config.yaml
n_layer: 8
d_model: 512
n_head: 8
n_kv_head: 1
head_dim: 64
d_mlp: 1024
vocab_size: 16384
activation: "swiglu"
norm: "rmsnorm"
norm_place: "pre"
norm_eps: 1e-06
positions: "rope"
rope_base: 10000.0
rope_fraction: 1.0
qk_norm: false
attn_scale: 0.125
bias: "qkv"
tie_embeddings: true
parallel_block: false
init: "normal"
init_std_qkv: 0.0236
init_std_o: 0.00589
init_std_up: 0.0236
init_std_down: 0.00417
init_mimetic: 0.7
optimizer: "soap_variant"
lr: 0.00517
beta1: 0.95
beta2: 0.95
weight_decay: 0.11
lr_head: 0.00595
grad_clip: 2.0
warmup_steps: 200
schedule: "cos"
final_lr_fraction: 0.0
batch_tokens: 262144
seq_len: 1024
doc_mask: true
train_tokens: 971600000
steps: 3707
dataset: "wikipedia_en"
Each number is 500 + 50 x the weight over its row's rms, rounded and kept within 0 to 999. Layers, rows and columns count from 0. Numbers have three digits each. The size before them is the row's rms in percent of the matrix's.

# layer 2 MLP gate, 1024x512, rms 0.119, rows 798-1011, columns 384-447
091:547546438524521413501514412488488424485501449556456534534552459451449512531482582496455521518514417395536514502430454488458459471553508369504578515564507583462509499542521503530490559509572463
101:450510509505508494557482502525411464494453539544538571493553512542438560456551438620566504525482474453539503522499471502420484510425511455475555514578527519477453503487477423572522572511518473
100:615412593404494536536453440425514415555515512488531483473531490555435515552467609541446527559462446472506518453447521537395604497559473483507598509476511515454537528530493511467472469517541511
100:484582512455502512489526494596444589487471479623491439518526572575595554475409514511487485596521450527504597491498518579509406554505409433566519499553535601491488579485413437548444590419507610
101:522483538626549555540439476445531485512459456495525529410573443537595425463563466535497480519485530377503508529539500539565561504480505532558495478484491420551545569407485555505517469517551469
096:581338506552532480520426393413449523505636493536408475517451502563505526501441514576501529471557562501516553470467514441527503434520572587517485637478573562512545520504457496599482530464529482
098:445560427542473528502424476515480619447423435522447450415559506502455571549499414492553426542498602507520508507530555505539582573519481418474523424507407454546478588567509422502480568472573452
092:507560577526465467511464565501505464503385554505544500500498493502540516566539522438421562538570472480490505460466548477546502586513447531436513422498517428503518551432536479520509517453379488
096:452528568439498522522536494468457583534477428432473610505425478514587424517405430515466505482462532563449514525487499559541432435434467501503432582543561465463525551481500593460432552525563443
107:486535484554551506540529410509562560521501523470564475470523395506519508368463461522536512537497507508517489512520429453515438589533500543475452454450567497529534503553480588595473412518445573
102:535565504454500462475499511522503531367536555582444518439562443500460497424506491597582560587517451496520527489545519469553515560395508464404591548505471436534466474515493387431467467483523521
096:473448546522537539493419494488604511558492432544453449469524488451540508512529507506490507511489443432507552495534478469495560478441548465528443495485420485497539471434449463505452406432494556
102:439464483497561470500543428507581473452490579527479505536564518539502456517527520472460492583465478508477383637472465377440423514477573384492457547453513511512503464473533516529527493490552510
110:460455460442495489528497547584503482482509599472491569539479547515419471549500465568504472487522522433497440472542446489466465524543417646499531533533394564502536528457551490440475497535511492
094:576492425504519559501537495489513489451474644549465503457432510475584408489385564491529476563521500556510579433523595391433514430503567505536482535546574439578472455466403479573427419550476529
098:546501497540501391504491523528488521419428452451577472552493498501505560514483514556458523487606495526472556501542473529476428409521487488499572485513569461539404494402621503426571548492453485
099:520441493573485589453502446482447461478456530493535525508553330519431500551472495486444495530447488545478555474382559469425494480526512508451513533458463508535530507455492552539539502568449518
099:472440482555523453414575475464460559463472506515620417556500424473456535520413435512553470631446491535485514495479563619472475489452598469475493441532485499429480560439517451511496374566613530
091:512462544497521465519521503462532541555505482453590416565498558480519532467441487545456451490546480566503467489430479455526447435520584469522491454600545492580490462474507611521593575499393513
087:408469561502614413468501519512463573428504517524569579488507468494537481452567542499526495479552497466583521466461437551477629538473478508415537501462622450459544503508618475505520570551519393
105:582465496442524572548462420482526429514569467397388511552457429455530548528520538556514483591538435518462470459430579554457553466497440529480422544446437585452486387453451435519501444468508528
100:496470513493476493554466474493521414466507586411502497477540397428543471444545489470434376594429436452489564475505539498501425516499504435513548495518485531423480489446507437440423578529479524
095:484478524527501506468466560497502508470517472436483508548561603502502484533537460477608460473530449476511510519504541498456561417538416497452386548491578519578580554480565506539470484423559484
094:494477511537519589523458510433534483492428552466508494455549602515471549533566522467324436456556506474592455432601560425467388557533431459462514479549484543475442523515501467574432430512415527
098:546516476469500513588442443442496605521497579459471495445469489432499533431428542477499540521494556555469589530405490468583479466450552483503480497454411487490534415396611585577490501540536553
099:420456505507526497554509413417422479539503540474549556429466459531451470533442535465496442385534501489480449426532485442598496530499455502464538459425465454537475484465530480493452480484469530
112:506467571504550486598494595570431449561504456463419558512523596450540495588527372445424569526498554528461491531478562431487548581580505511452455444487479458489508523570565491619553522543564528
097:547437481428415563554512492382545572417440457496473504416457488517375565539419473477536549502420495498448447487520480477588532422505451525503497517485473519488424450560442493501511495482467474
101:585388447524578448449475521574474437523464513580535554493540469504518431493403562471503467481487460483504391457378480478500509522534493473377420464551443510478498552558490437482509426492492459
094:497541540562538514440513535499514547467462476489483530561439450536512513554521497666376459513421493550538622460544577509549463552446464481540508502426602487476411492579476457464464478563458452
093:499492451421497488555578531518485596502426497397512545524569482487466519502508503502566474489540443482563563576485558468469489465548586468456483516488526547502560568449462551491542532521452415
097:569499440510544434487419444449545504544496492440509500455479476420481558445533520492611495421540495519539540613494571534458564511458455428562476466534543504539613540469477528417414459546557472
099:544533535461495592491496514534482480531553405613422527462556450522466540534494611539476490520518466471525466494386496499545477471480496472594463437546460414463489475531529488577497433479471501
095:482463506505467490545517597402527473489507484442432520497506399556540508558432471575406572490508486503484505410536573572521501526484568494503487590545563556518393477590472520497415560557538495
094:589536538524460532458461546506567637536458625471351510525442455560463544490462439527553518520501602476514517543389564434511464552499559439585532612449453510529478445423436516583469441509501501
095:494473488533463576505523597527452483582546469555572408524573560573563571438535491569470549512547476485482476455466509487489493501511437515513365536451436472593489553544508480433486504424532562
128:467568486395477501559544433571421529519560562569505494490458352533488426478564472475549588519505539551509485447503494613568433500540422534486418512555532508489432487475513512504498492486474590
097:557485452490533487413565411442596482496519491542471455436537495476433560505530482459446487466486427495471494447491461622507529514436330535535522648470550504489511489463440519500491500567469454
093:656469532530533498471461412551490478546558494449434459506565546509488441488542482457484529470497603588471482433475548501571560459511530544548583517513514490483458460485443479489489553567522519
098:492525396482371498568332462450492537511558527472479412446528537466414491423488482457431437463589501481453500474512630457536496427528563454565507503480472474551415511430549518519506568416411519
090:515500487537487520483503391510513486488449534516503463533470472431492530594434566588430591481486484456522467486522439454476446554536507588640617452572457569486520440547510433524413392435549510
100:448503513457517456456464561457573529496510518550477541528434505413562514569351553525524436554378472530461484453592467455511572455427564497571533444472585460480518497517530520538493560573431472
092:475480523506484410491524521443494463432509495505491580471523457504481439520552489529455460484489536517424519504522590513519488526469480544472423505537518453578407450451467446450483526459463545
101:506481450528493532454482514624505420569461408476560566548542578416515442471481402560521504535565490474526541483529520400502542538491504515456479541460442597612546508498507516388465628556451571
109:449503355471426423487400569492494425531460456560429484574387444508582545523501571508530441525516549452469589424519345512481583476492554565552478499571507561550414512521569446484521483524494469
097:448420395384460548593499601527494460591401557385451585402504550497521528529480494512482530499582428517493416550488432464562539490512477468447503517425510437637505567476547538538484476427551527
103:457523497439516485512572553493482360415375471437512488562395513520595513423531557516471521489524451486579549522495474540510392537460471437418532558499487479493494511459427512429522585566430571
088:585411475508463494466493563472472602531500539449454543468430392519424490547499467495425489398559462491545538464487468421521480505493514433508472485593371557504563463506504434480373471527482501
102:464539555477436428404452430483535478573530501588428587528460506547462461543510501553577513553459507536554512458463547440541419487538507558530524607526490593555453457427515548512512462555458581
101:535555561503474603616563508529569441513508466482519499477510413498480634475494501463473486547505530431436508585569453576439454504412468508384477481455459481513561415572519494538425585509560549
091:483448478382516481549527482631563584467510483506520552495524626500486563488512527536486571496497571407444545534499522591402559458453453536503616563471487553422466540568445503515425468528465549
106:533470508481508569533418527493470533539521492397606492498566522479496483410531521520457498462511344447471503564508517519518589521464497530470492465473454448471519565479412588505446399551532508
106:560504441580507556579503415502486459442459459502472443569522454435530486589431439504509601512497405551453542498466490471509423555519415513573442431484472438505499511607498546515431503449495518
095:515439514461546500512548501497514532525547480569546549458440421534496589574518576469491552390452482565574551416497510534502447489464472512444584492438425462535526509524441522574471426510528570
104:528518543464488486482504469328427567409518519491470509522546479519536540417456507544407547496582613531559472492508531487552579464492458561529489559379581549499571444562492467457523483618517404
094:338520528523530580552509548484528509536456520530465506506506484475479561524513445454524551506460446543500477517455587475462597467511577555543556463477457423470537455570459447545520509551571381
098:635485448539559520486507471549416472447459529471539519509509451437487448509530517493442492557512517592508431482469555533506511536483500607441473533454436537513469386556570483536495422515476460
098:444529570509482460508474495509447497475482622490450529426465488370480528548585528490500502530542540484462454439451592459470487557504540410497513482400386477436577492448475483417492510470455574
098:459480567578501465502401564548481479536528451460532465578495554586501536575437510442548399530548472372450549481530487521498449430547533593568467511452522490482484477564455568569489511487438458
102:440528489499539507593450463382473585444603495475495452457521503598473471528557619402459473559474465506505608408504529543548492481515600437419455462462563466452453521509504543561480450587504360
094:575556506479465497513516497425536542494534506493570506561464465415428528523473482557500515570487461551401411523445550548448442415520522515576538421499547471494488463447539532526426457600536568
099:479511554523524471533520527496510565505477501514600415460553544466653598475546597436454496470538609424478445516557535456508530499527548589433581584425550523548506489511526488508452544529539526
105:488448478528492441374485513466557498475489448528595490527622492477516575508639613450525519472602485484415560598483567508517530500475408534483464463431501589554494476459504528508456552557487523
099:563604461571485538520595512470458405472473505599508383488442444546442468568460567595469426463505455457463561420536422540405583429504523525524522494474420566486486543540595497513507493509518590
092:555460491474505402526566482481488429503399446486558512466496480499502585469443492479454487510517487477498541533544533530512526461503557486452536435500546478433510563520539536513517519522481561
096:618502465496503499586530561514396531459546513499529496479486493392474501466491562489574517506468490503416546524612508465445455483433515496501454443582452564448491647511480566522488525427530494
097:484477413474530543502377396543522540491497549483517507420496474581436569519515516495547494513510462543566540448563568543514552415578394544575497525423419552509416379390437537486508420530495518
101:480467465520502476419341543515496534499433497567550455413510443514523566528507522637431431508503505535382503548546469559588435556457595547557498482595551454591453414485608398446460557478495484
103:584533453491539462505466574560488553543531531427488495520514496545478463463482592531531431441513457505443546466529464508499471468485533460463487489471474479431600461385410504462390494445501567
106:415480514555493506610463498484566545575449567500473593499507494584418453514514472438580456567530456454507456517524478501532495480519417477584450561483515584472504459519356451476453513427532495
107:508543505528453651540483530516473567488496543513598467358488488494472480552454472484541521596485413589491605591487522648453489471457557478503447528513409549519514475498469419540554491404534446
097:520522495480455536487532521484451426535446541433537454488416536555530516499532488515470555500524440477451509559485443522566460422481526448451457483533467370430472563483432410574518448545567438
099:526546570437506512483556513491558515477583627606476456468535476503590481428377563480469608563516545494450499453558514578534514508446514454538486469549498502525547468508518450461547513460453495
099:432405547543458509476500483500565416415489490519437563420403516582510477500421484469492541596558469397534467517523531511489488554517493535474547566468467553403493522567531571526446538552510477
094:457524370527505508469547516468424487477414525570465587462528460454542449474440436567462556518536516479546577519491498445461544475466515536509558584603480502454454617558524591471479507528562475
094:438527488505561497485574465523471493522567469506518536557470470491449368499496538568499574467549578547496466561478530444472548435547547518565527636462545436524524423571444520497404441571477467
096:556458510525577542535476472549470561477536597454553506466520592531576412506462560439503460470542554407444569466572441512497522461485542538454482497494438459501460464535371576503485517520521469
093:434414496519561485482449548473437420523427489532495506530603506470544523498564510421557545560406470502499500511436497531589482450571559489470540447512487482566495455455459522613482563538536517
106:432385441481529556513514487426505534442502462518526479505494504552438544547498548494483548521497457488479523536520552517452429550566500477513429573502355442532523603445502512495505431455454440
103:397476521538460492496514498522501596483559467468543504476457501510481464504448477584492486475357392443440457430480466463445492452453504608527380406485461505502547570457452525480475525459505562
093:541469474562450586441336479481559531510474443390464473521393428519498578565514510556508460394484555480487494487532509474455538497545407433486493514396511520477504486591531596461503591510469533
099:426499539548534569440452459586430538519499424516524580549474490570566502514370493484438569529431474435404523413460510467562464468513524422570488509505494473511541502452494418470537454514497455
101:494480470495420461467510543511520617567538473488480544381593452484593571536432569473480479556493443405502543511491489549475510424527512486473535510465410493494538480509435404461531479572606497
100:479528599527426504496462527481498578445550388486498581607432501530469506502464510474465506433492468478598487437555478511529529504511501634497537515449508455450486545478572516431486392478531467
105:529494564552496525476456543447514608479511547522447476553498435572432633506553555561486531535421503578491634539518531493513568459529456537484527457453467470540474476550537484531469488515553546
098:486495507523532482509541473442461438523498453452542438488443534503488505528345510392449519551544554604532569456569452471470580484495514497431495482475472499495500530445500537559446416541472437
096:558601521527560571495460535554464561357480514469455581581439531507549534557444586526511531496422479518509402565470467456493520533442532482538511487472445476467512482496505458409401509524591460
093:389441506486552568449516440500555508486555472558447560517469474553576545550515583492433564484480517475511428455479506443536560526575534423446473477445497431583473436603419468527468460485457507
107:527605465483446506450516411492436521531544464558507547452477516466581440511478479477539549485513459549439544414489494526534506428544528523525505592541539499455501543452502521492546539560477465
094:594567506496476521610511450448548488466480464497552479423419486484485428544448498515558462494453566569508465505533574587470468599471529426433541489444525398388430512476463520514545445526491522
097:461408541516518449519429467491405518502506534525505549462427397436514559478494517515490485491538575488582436520501510510476519468496567457455497427420508410423602547483505562565450456504528472
112:529504488570470471523491448450537436546494498447528504438563566486506428543494479442454517545504563494458438487566544515488417462509462470487546427397533526547568526514633464445579517556394531
096:481551421507459445506543513458528573544510453531546535537412544458508460571543535521467429547509495483518538387450388417443570478466518505475458528516563458486522559520427579519462422490472414
105:488544440484519497532527432572410515467601512469431482474429500518499513454416565511521459552483496487520535509478441500425500521524565540496507464526543440535443430442535485475418555409516468
092:473527452514611512533514486463552423496538483528507491538498456507478474425478417551552523506400501550528570428463501578439546449478494564558619427428412505506522502430492555494465484629529554
091:473493452483436530481590523492398559508478527595512569536511480426465550514426524599528447449544453442558453642511575410511536476547589547502472521429527593480545506561438519460469486484526531
092:472531428460551414529503520467410562557524552560482486462436517498468473490485359525452427454558526494443436486553445556541485484541440559432474562467525501577485608580605534564491578497511576
096:514563486560433492426526519506489449506382468495624511526543496479518530532531551593562488518460520488526532473509449575498501477550517497478632464508429475494538575493478590550601450527505526
103:469507446459524613569427573512502511504491409457571470608440534582418522512456521410436463542502461443373502414581560487495530476485456499438488388526467495458521500528534496377546457522535464
103:408553528518448468444417468505500623538587549439535523456470525462488503465482494500441504523465487422554428439581525463451507534515429446497586551481541553444526552557462460472474488512522437
097:478469529501542524552433420469491634489475581556518444507533449547480506480532455482482490446529504482454537527596474538534571490439467535512541558413512502446446534513501520468437551489509536
099:442537469476447471522514490469519425576489496465555542487480563394447458430467496510485492514499428516421523530462587515564411595437508529520551511458505415498488538494516523577402542504505559
103:542472433544463458504512503469488479506562562409424408547539442507568478463525580539448531520440503408582494582488481496532490528505644576507453478508557448518517459461491593455439615549502480
098:497540424537442421501428536491512444542433402510510446514527463563497559538434470512493429494472508480418497562507485501641531469545464492436491402480461563492423485412427523520496575528510469
090:518471528502455499527421547440495501478532525547631601502493440484552461580554459465528495436515504458417518547567512450479518497443421481395577410437542573536451527457471578451557454457494461
097:441617422461450497545458457447430430457499447500533549576532488577489476398536487507442451482517551565562505476525463529443443455528452495556533566465426439441509424451450567458556458509549517
100:473430468461615549520539547462481474459536496492552576540449493507516486484556510626494490539601527452458560506433564565476466455553471505495510478500491481505557497548502478560544576470469545
101:490419558405464473549423560547475527597511561565524481505473440541472583425477538503514473555527546340558611479490467403357527530545448587452491509478496514521523456537581497508539498545550436
102:462522462544516495467449517520468510505422516516519549550452478479484483545486410466481588425463522556492438548545478552547487505539586491521449564501553415582478481544528412478470519467420518
086:516445484525538405417527497486509495550500420474468482455498603473520406448547610483513445452546447479535542627553474537551523502537475449498451495456443427472528557493484506488508482543473509
098:563553566589523472499480523433530465442434455424492526491556585506596531561484443412428513462512479451505454489460461466507525458478432527602483423552526511518490581523511432601462573426483519
102:486534550412525510484500519540429386509538538523455443529486497587588502508455501511443406494481499558480432470436459474427519512500536627476561494521562436434497479536539446576530563501474508
101:484525442520510512498583511512457558456355593454539572564531542545417521432615536475468440491514487502523541510496493501508453473512437573578543492529417523562490465459456492517465468413429461
099:469464422412474504484497588488496527473450505478481479448535451424403453493485472449473539466492450485480450460445499531539564598547534564483504506576550565516429519441534449545501463517464531
106:507486477511532546503527563486516567584523477541548515523415526467497578554501469538489491409501486419491534584421503495526548613516534501382506524602479444482483501483437557518546526398419603
096:471536376457622325432496527544391450500482472462428528414558557521507526505436464492477608501522530482426497435505429495465493461432473462545499512579508439419463491509525522491486465572436581
094:475473503512565526448473560498512521622416490560530489473470574484416442509417470481509543562425486497516468525509528467463480508498532452564586557463542443543501473498509549557395477609503473
096:454411453428439464509536543556415433487472526502491623474472536525453555558464392445495508544494443518496546483520544508544450485518586454450491496440439473458484437428506531510412474583578472
108:450404493582375454473479488514490558545471468422455534519568482482511501534503563521486484511498502475492495572548476547523442489539462472525523399504565498634545511464502514475446552474487487
091:458507567574431498522547522423557503452456408446521514574558418585537590399472448489531583462509457478545593540536462524580517466490459513418592446470486590475512460526508479522442490541528500
105:506404590374499532468486462514426505495392620517461487563441531512502520544583578483548467540449557529540487592529485475483472498479421567623554517569564528497550563586440515520457555555494508
101:537415432476480469541470572515562544517471548508464510455625544501490502513547524518529534454391509505526523458464510463478541471519434581499454534512487554507535426564593532411548438519398544
111:485503468461454584490505542505439511474524553523497510468459466432483465378450474471538451416574443422482548505466535585507476505508459483509530401566593446528481517466454526501598613505502510
096:469482502524484486480500554489479480505450513463415482452480595535543493436464548596429403482479484454504538592483467537517450416598403467585433513509484525507548458379538476538539443490521501
098:525489538491497526446480464486452479461543521477532450520453441557450436496530555452511470459493487537516457486496604561528528549484489529516502402464516567493501479472525443450518503532476408
094:526477610535538539465522458488411504467451448501505572589508569443558530388450531563488486554420492512451512485506430374538540535483508530456531477447467457489460527512505509517541548640368499
092:492495514474540578603543617496593464442525543464508482470548445485536525483482469453481469464454478445534495548513587557498476503489394651430481567494553429520447534561512473506540561500528483
095:519404396463479530425484457544512548500467536511458544552438579577396416504520480532572551492513443533501467538495512598547588455430534636494513471585470468544422449477523533485487504553469569
091:458459487513534538455408573598475594443586541472500470595415483492482433579456421602430480399494419528507447455514485536484400489576570431523440487516499436437472564399550504559599528500449511
108:537454475569453511505563443456478435479454525527554496475474498479448520538575525524460459395602556431449481507539482420528462480565528454572485487480478485519457563590408521502408484452616530
102:507513498511497567491430576545447500374451506492412464518460486497533445510471338477539476526492432400462508478469441468554483495481535476606451603495559481480523469470540495542416615538438470
098:529592426495504512566617615546464544539550641516445461511534425516496425490476541414455477538571480457441510486527556463554511541519582510429590527489556512532472494570545470492412508543565527
098:437542558509469486528487528563471500631476506508434583523377454589371538441458476565575491557523486537437423539458563614419473530452481470514467454513490430472531407491526533403458481513482473
088:550498412555497468472428505448506474515467488616504569474538527535462489512527503520588481521501518356473459482544571536501501489485475489469538490501600473468491514452501386540455437492468516
107:531506526559514489517523460430488539526464530487529491498469481414521502483484548440440544575498467535478543561429564486511461558469520550535485440440542477574441581556479487474438555456465509
124:487539472506489498564529433483408537430524539491526468473549454452485450401559480477563408592520474495478539478537512411503513528565490464408451486486450543554569503459520525473491476462403491
099:481452558549440600499450430529396436514511471498489472526578491459513374482503359516492542512521520535496513516508525470482504577525464549544512429522484467499474502606407536521556482382468566
098:512413519526482511499469504474428485488506449554499540475558518444493479547519418586494492452499427446540606512570552440423501389462441537491491502476369440605488551499513571455456519472506478
097:559569466501522544518517594380434474449416514473524526544496550503553461490505517481523516510471444518579486482456564537361576533479542564384542575504506496520530467492447441605510519489479518
092:517563440400547562558616439449481457525563422461449522541599576497500539514512536443481491489522605500498437410501433512514604513520472509442426481466545529507500522519438497568379604444491429
097:517550484452468532414428526429560551518480567456493371480462544470557432493525514552501418492548517475480541623475494490551586498593478438528518550513537504484585492520472547490539478525488569
097:467464510450520411474504487473463471388482461411486550587521590548508489557466456465505502493447479467567483585519561538551508451530420513504488539466488498483605504495451474564569502472507374
098:455537523465448561514501430378496466431543464419477533445531576525533548465573496537483452563482488516519527450473492506521545461606472467478454484503529536403404549489468497471512479452456533
099:508427478484499469506466518380493573594506472458550471529492381555500501510445544492456583599461520485403480538446518497480409463484487449496516500434547516434457498525561493416417408612646479
095:476493456495480479494494500438528476616555637554478543445461438490522580447443684469473547520497586528545586547468510448517555464650502486477573564552442473478485474572504528543513577511540476
093:465507505469468469472542494509488541449397494475521565550360594476516431528535520453527443481488496420426506447501527504571476557524449499507543456556507480572435515473544446506561458492518453
108:505493491529489478527508567456436501484479498556483585567426411580564554425557505534488560430520516547619569474557526447430491529485597496471448521526483530466495616472548427548465524403512415
099:540446473566527497523519507466465451612487511598510450523563513442517491484598510515467519481449541570431518484366564518430488504553528488610534516476539588491470505470576567531561505551519597
094:390558532458531558444529380522505454516487501508488500460529588447545455525491526536455493468513536499411425516577498396481532573482481504506455481500516504447448510482455450532548561516590483
099:486465471556466395471420507459441471436451465509448559435473524567554420453453455600457442518548496573509487505518457473502549490502485448545564469486552404486478565434506590424503495480506432
109:574485524446440472461535502505503486485514489458485583565467468550447447463498525495513498499503444481504483495481483597479487559516573496475513549556565526474519464550441387486577564493506486
098:519443545477410554542551512416478511473489547531471383372575436508469563524476479488422530516458476485449461301449468502493578456560582485473631434389493523493536446439542585467453484505549432
100:463497515557529469549514475527445545522461548505503492570557478495477444461476532476504399433575511525495558499402503457396533420539525444436556518549506486444507507527532445532453455530483490
105:489467496509599458625506445459502562433553437518514519490579527510532419491542419587566565404484495516440477456520441497532539476552476513665493495666590457509497560512585612559513532471527512
099:438498428528604523548472554481517498500603474527471549545541502504473618551551481472402494531362596481540454468559556492550519416473457390501485519526591464540514556476395492542520555540533458
091:498526505438513530538485548552500421493542474514521490480563522613541585505438489534499514447539521509465460445550468439433487488482489460388595533565446465520536461487532537510463527455473449
095:478489519509405552528495606476605543469536521492432567458368501478557539553520534517511537530455483626550509482424541505565463480495544497510463503519418485534513469577380511449482498511503573
114:513542504462427475486493541521484519457414544492463553442539492523522467386519564490538529551546400507470499525524575448436544549453538416593500539467650395465486473514485613426478439467497528
097:464497445462436415492500485528481473462518418461467580483571392465518468532451527452505459434545530547476413495539471448524481591513477515455556455519502635463475558527566544509498623461491456
092:446478491532481497552549419504422442482426470558573463531504529490431594615556491471498496508505529504477547461538454544589469502563481514368509583433512444568451566442477459536512535432400515
108:514540496559485454484461443397483527467472529589596487450544449503469558490436462555452589504554553487477529559453492415526571508406493446469564492543488495497551490501485524543540579542410472
099:518507502615533570443508530492499576476446406405507577481573542517487518495485552476402536449399437474440357555537493533581467522552546446562470517504489418423554411555480493457518516517445473
092:452533595372501579507530493537528506500512518401536590433553595540477515500516465524473576487475494485519596455523523539463493533530497492522505546498504487556556471534447525496532518485330520
094:457533377531487555477528494469433534484535478508515485531485533570428403550401489464517436461504458542533468461522490511428531579489497525479568472530516415512548545517546477411535516569584565
088:465541471483575505477435481452474446544431458611532555564525509492473392546516459629494633540586470540464503508450467500519444460600639496557491518529438433488539441519447498518487525520440589
098:441519505500449499474468559548530461486516546475472424381467543483475463483451455487393527519491454434477474595520428497578456532545572457498484583432509501433448506627570548472370561528505625
100:428440487444480491566452461490464491482309474473604497516403499533453448544492570522426469521476530461374466521433520565435604404461495520564532490562458552490359496444519476497578494450446510
099:525530509477542490483508446474537480483573530480454501527586493517510395577487550480434515540494459509497560495435471516451466513452459477590530520558467449550537563474521553546462527549516541
091:621453505392537533483496456476422463485503610439533536439542438492497479472494513524570614521440467483511381482553616456539470609452536499524424458549514506481487506532465566516572550486499453
108:540536546501509449493494508469465500546543572534497595438451478386458460617474513488549514496513465476523467529526539492597387475479504479503490568545520507505478440399426532458452499486540533
125:402553470471415431463556517439477410441513411563507554449605429450471447497493500483444520461429502418494449599444487484488494513576462495519623535561442478426499453474490546552494528423452519
097:440436509479484495499416510513505499380505418529503467524535515453486412545485546595504374412538383476488526453495568518448529444521509621459536513393541423469565569521432488523504407464527435
106:547471579494492409441428517533485522478569536506602460566391501494488558483458460500491448478491439525443608488444500515581403548633421522488579445518518527411568508450433471503463566454525518
091:510486474532479437430501505538557510544445539486489568479550501465500474462544556619483470490562469482495488448518475586430436514446498510323528471564484447541479486493565474515509479456482506
095:385548505547510443549552426559479537528401481558516523505421461539473607501569559485597546456451499390552515540446460463399510525526519440490497438486570515475458512650530447499575624431647569
115:513585532414431473479521448469488518418549513478522539438482470494490400471489466493477548474469439429497549528501507587453388444508457531494479484618535561566539499445504483463504466448420562
107:469478541564522507487467472510520501489484495573539578401481409484640455585474443590403557453507536513459488410485462435541563485449528560505566568577446529443548585485510625633418435522443553
106:411552442566464442488477557458456498432466417524516509528448449470568534465436508547493475437554432580372491445505524515482507515464435465527574449551500608593509538572505584546462502559506453
091:515508484544503541495484574534463544476450440500551397550353536489521470459510507555451451450410516392547442433592531484459545526525438539445554483564503506486491587432492400482450515558496527
098:395379378544476423538527524493525470489532549540512474451490448392451483423580415471470523557387518474473438550465490456503481545505604468614481431513562498535441580455472549444389435461572489
091:415587486542469462403411618526535437496502517422519443504496456502553377417445490435564572443578522513517511455517490466495574419544422507436530581506447560553469333494497434499461520481507523
104:485549370501473537487445495501429522469515494559470556508544507509546533535531564483524489423443530593490455608518468547428514498437554403454489567449504508432488610486553455604492514522509481
094:527458483507502567529515532432559464491579488627553512541532507420571529471543481478554394413511473531514489555552516603496577440504593537605501464499471463389563412485549509539412405514537530
098:498497555529420497436500581553494550496449450496512494549526521499444420542529487582511519506510513467431509459473424496476519564455448545420590477546401525446437574517519513378531422459536576
104:460497594388459455417556521464491403522458511511422542534501440533482519413470520471474497540527528572551441492554469454539545459491463529506558449527443487542551468546479553504538531492521483
099:498498463512524496486522491471530520471536470582517435433481535455440537512437487561494470545423506529435471445545608517501466583430520507496564395436564560454489480415520629482519391554468515
096:452519475448562448605522499522550474616453536463485485564580532557492445565553452528510517552463407478541502534565443626519514534475433473475559467496521483443502487534431490473394482472543611
093:453488528657545489559500514501408524571561488468549551505559463500469550436571464444470494448540423409412398453433495522375566516503525484481469487567467497503493471539479436493518545383439535
111:512536502457442477441507437517501592515521520536462497542502498489592467537391527432440515420579513489571535485549490551515531487532618456496527483431494559521548426467549511460476523545533478
096:462435510474501526556528525524484532587438421451494550536526410565541429446396503447533455379574493485438504484513570515409513567531488451316527518468439425599545593469497565477513447490574510
103:534590471498536521480525507496467442494431452560536474474465453539450494619413518476484462441547438443468565474479615539537503469483615479509547528579394443508508581499458455498455491503532403
103:425397562425513461530436553451545573493432455467397436496576476573563539432515416532421485421533550544545571530471448509552530588448528485494480634463512524465537534585431449565462560601489452
095:448485527464474483495582499458510487505522397437504497398474513498517418448528498480458468604536490443389469556484514574566563535519574560586521485512502456555545427466630496595488490473510519
101:476456563520554517521462550575536428579461544439497469451527598485452483531542510409398577478510517459488539530486443456505440535439514499486545544503385519422519578461562539506486462500511424
114:511479504462533501528558436484513490472443485503596427472413409463488545514516442461494463402446445501453570522438534458474547562440443561537486561516563494500523492433416575453508512469538538
101:557504505502394488508495465508488561496535478439527501473451462445499516542538448528512557418470523504636452414542459497552456480516425423458529484587558505583518475432515416440551496549510471
112:533439515541511479400467525499372604428478513472564434493504558501518438412489457561521463653585459466478470496416529454504534481568482569488432480505529454583473443527539441553547538602503487
102:429483563431502423416517484463537460431477382515556499575469485449548530550510547573440493468515499472551469544497507450425593519461436462450475523439395515557613543537484546583544545487533509
102:531494553606446496462429455505445504506517539560465545492481523410484465491412524538459517419500416501508505445533411596515494532485548529543581521477495355509420540552593494552530492525519517
103:430557377496487518482512429476439487513467557559513527481437514589486458587477529501549543524508499573514520456509405551494436492456498472522500441480569432475499545552491504528500454527459537
105:498498535430536576465509481454532481549523527491484512390512561622426470408504420500495428540598463429515456401447496423529465463528479399482394494477564552573497558470522451526510465400458509
099:472420471471497501481646483525470495477474513572492547474476498455475414460567590498501517406447538465450465583525478569458431485468531512483594514429562527552476513564456492521431481496446582
097:530498508400467462419591447462432490464567547559488399485439510492567497525461455470477541452582461568491566436520564511485544436554499484529363465472450454431560514469453551509522489505515477
112:534583510460576618514462553472464496521483494554480464422473533537492472492568520506506563416451544608488492513535518506564474515484617636423472536493460513560496572476431505485554429551537493
103:585524586540467446492496476532449426501574488502506504509540474474571478480515483539520541569532455438529502482594458530466380450499471515561476501464496554485518489516513437427480503512481402
104:519516463498544508508436554499486528654510535462575548451561408448480488518614455479494416510591436529538505426509495521547553394608544401463561471488458499473483567491496466428452481454468426
090:449516474485403478449501428442504570460502571357458459422449476425489454462517495507478569478486519519495482490519524476500511476446497530469518533511498508547504436427449493489461577592509590
100:473563555503511486526574529442497388492568459540543512599620454462514526496508619434530533478515454515491433535451517591553536438550541552485513553420462508505482483558583475509495516506454530
097:474468464471468526467490533512472497451542566422526577508523418483480408455447488418513492541493555444552561538549625450556411478491534530531517483484513577516450503549552448406533510580360481
094:552447489481483511457460477466489496490487545578498526398493509551451485513527625508521478550479533494475501482480431470534480523498528431493504398518402565432421599431532530500485521550498517
101:447484464508497535447544453516479561476470497505476472553443450456452479538412420504518413486430432580484549531512590515506501575490488536473418435416505502551506474532453616494456506461552564
089:529527488489445492478523554452526559487556436456531525484445542552560484513423451578478491575486571495463440532407487527521522426414476409473424516495509455447490515543526517418535519452440466
097:458499557452449418544569526437505422463499525467472537576492480508594490543444456516522398574484577444400462499535585519480530555564465562515531431446487542565589475473517484392525572530448514
114:480515507452452515481404565553514539491555462440519596474492459399440533543489480546445488510442509458571492462578501493484548518516412466475531516555428565568558466471452603463520348515557537